Part of a small language model's weights.
Size: 14 layers, width 256, 4 heads of 64 (2 for keys and values), MLP 512 GeGLU, vocabulary 6345, 11.5M parameters.
Each number is 500 + 50 x the weight over its row's rms, rounded and kept within 0 to 999. Layers, rows and columns count from 0. Numbers have three digits each. The size before them is the row's rms in percent of the matrix's.

# layer 8 attention key, 128x256, rms 0.102, rows 93-100, columns 128-255
110:397435440542438457447516512623548372514541455426500490411442606503514426522550483424494542442504505451560482479519486538537531438487486442475577510425568417412469418587492429462518470435452482534518471441429437500638542565495548497439558445458605484531472559491551501666472455535477491403439529455435499513440486498552507494503565488514465556492508481504510444413516447545540465489447
116:561550520463534524543379481543475392516409533466499508438485473516525446565541437500486470462440501478587466475518415431406456508459466411490453540436585531471501542471473436455556450529475456537489504604507503462590496426420519520555543515438527453461556445445531559521463467584497408463395497435389486554527498433529438507566500568527448480535468469436543533459450481464468533525401
099:483471537504524473650512438595457500535538477406514487514495484434567511474547458444512495561516552590447579476515457471543424478560567500440583468532471419464496574492464444516416500450418544537533492584512523414529506520521579502555490430535570494389424564479459445553490487568504513556524511639555519496500517452432516567495505471518437502581525519447436490470408500506592483502650
116:495478561566498434510581511478461528470544474489476562480546454467477424584555349430440483437401466502587499445484535474516591491521520493548583528462513495532498497497399545416453516428590402456530527513492549521537517539424496476515475511406505486485449476508343504518556472447547425455550463474437431500502482567481426518475377499496549534560505536481465485467567482480572413536477
112:558464415439527539611527415538449481469574524536465508446479488390482462566630582592564453483582608458461531541499430441422506546477364482450484443509466574463515510389489446451503442504436527514568519559475508444498546462451484482558452581423531474434491520513492492540556520511469416518526519461464441483548498446503493482505449588529570493463542523410493459526506520343549386527552
112:484528525425441490542472508521490427518504617476518521468528433524464516492507588448471495440353455551531418514473521432431474452406423552449472582487539388543604504458438490552577550557538402523589483534445521494500492437543501432498580471444501493616475544486541583525522467479486444433455422502448427559451488446557534536481529539478409437421450472523615465419530429442460413477449
124:582482505500546491416554512430499512518482544465513668528490502499391464546525494511494459497529518513445513493525497529529536557495442444572480462477518481573506549497556437526544602489495453340452523500470507467443501537461403453495516562440556466550423438524440499497468532451437452506607508512599521504544567526579516460431430476500438543532459469460449493490538470437494378541457
109:452477478430462518462444477433495413514463565456475476514475526552499455468465511498452490432504492546459560518543514486455582497479478510473485534506497587475483467526456514484572489514530546468602503593478429549580507425525498565565564441480456517448502389539502451560459465341561574436393463445455479531437490464480440458534557447445565473516446496387540493461530547472429525478475
# layer 8 attention query, 256x256, rms 0.107, rows 158-164,222-228, columns 128-255
119:557460493424456503430436576503526586511479444511608470377465489521466553533455402374530462510566527520480512531508495515475529550543594495451560550409546494532525490472554431547459390493441520552438538410479560467475563503510478440476577506475475463501495494542574587477558483432458441484508531482506447461512482446508532504536479516509363505473437517423442521467574472500407482450433
106:589455469438476512531460620493471496520492559506549532476508514520451586484486460583543468517508511439503441462475581462513474499587485551496486544556436513482506471433461523518523514445449446590515446458546457532548483519477477433435469435509476568388407334513567573502609473466470584416494434520613530597461517523488480512505499448543548543479530470461565455546489459405429420513495
104:529583606438531462517433542500475486497526510581461492538517493502477469522430337535568499462588555461499523570494489447548509571429529465492484459429545469552425544536529502489530458580425503526578577488478471500490470568544507507533523574432458470455503601528452479454426548596426488515535546543520462411542552533549546424496463476503455447470502485513574493463471569450452475442484
099:445452441492602504572468516448511429490475453469534528384457555543503393394483509493468426495478512520487521578437491481516574528561535535473526478455440519526548467560478467552559504534478570506552501452561472458446475583410503558541526433414487356442468486477302558580497595530464582532453526547532467439439510529437479421433546456552486411576529485459523408489471566469521535481473
088:452474439571559567602419516496476492454524483483497465553529591529487527486607586394492534440550561542468538519467449498500459451502439420448467486507489469540481527544581583480501503454474476579525474468485418553534501530470476522519513429488546523449506471536540533502459539395554497543470487605453530557524478511521492579347502490486528537551595457424417505444496422500452479618450
097:527553532457490490686508495479466415498555569530484531547496477464488607471529495510517502478476443495532481544591374523463479328451475569523526505420523591514544472378462531495572533406574449475508488412503478492489538519503486553521482516466488406548489477469461397423493469490494486449380511518550500456499385519497427483483483530451494507515482523458551408386519514444564484511527
105:462517577471468553479471483512482533491490544487571460541512503488457394505460428431446513419428558448570391452495468534587483476482468491463505570514454484441558408537489470594566514486564522520536491501577526505556469557460471495483447564413456490469470487484540582490456461382455534441445448466565397587514453426559518532513555486537568473526401477439517559486516434495422491428550
094:525496462405469522576468477548525457476475535524565513403528498490386464454440421510548472495510478529538449494553567468491411480589529507438577562538568586488597429501606447483530542537450555538601536457464523523476494468562599427510567491478483492548499405452492523485551556512521583545542484525504464603482509485467458551516517435448495522500470553514407569470548488491497506448507
108:471363532489501582507532494526522539460591513603473519573444524518511524546537488560468462500493461561436478510486465511519533503516434592475543464509353510522528478499399465534506481502428572535360474423617383558529469561425471481525490475411554386520434453510553473500577478435516470426500502521516533520521520517450549412612526560500632544519575434425459410487483519455535485449575
110:451502583470518507535470486533445477461515526472460463521527500462482517403576446588534521472555540545559489559507503562547482453487416469388523431505477493489396404587510559488492549485460588544521495493420451525512463505513550651633487563555454593489509452555383510473504573553505509440537474441557470488520499551587456535442515482458575496497491486556462499534454534514569472545541
113:505468472447473513551436491554493451499427448425441489388411473526511458550597572561434532550539542513493522544461405517515468396544504561507436485414551522466462529569482588504506459540555547409529589465406702517463545516496536512585585535505547471510538512498469548478459463503502529533511516430509562485424467382507529519552523492506376454461507532461388449420559399479449621530472
102:498556615587567435576470545459465495470479484533554493515579421511581493552533495529519473517464541490517495534439469548540476572491504416446596531472468478495416481513444446422516568447444442568542537447491386467471471600559475558498526503427553444531507508421486435447514558470559480478453489525453525525539445552555550447546524376476607470586568524456471488475479477537506526448520
107:442443550460398612637484488450483545567554552510474483415579469364513401573463487536464593429457514532499467499550463496496405403528488525512547512517421475471570505404558484504532568444485479453560478470473472576425493492563535500492574417498463485550494506485440462526384537382492465424452462574472475538455535552542447446440543484590493483523486513498389534415563413517467525470502
104:487327509493443456497407502518508534462474521546564488412454578457454448481524548411446469460518493495386460490588506565489525453528502459510505458546455446487576516530469530584520515517489488489550460497512492492581532413460475389535518429515478528548523447505560538496490436444519502515452396560424477582516549542495576471546508546516550533473520472459476472527503456477487542403490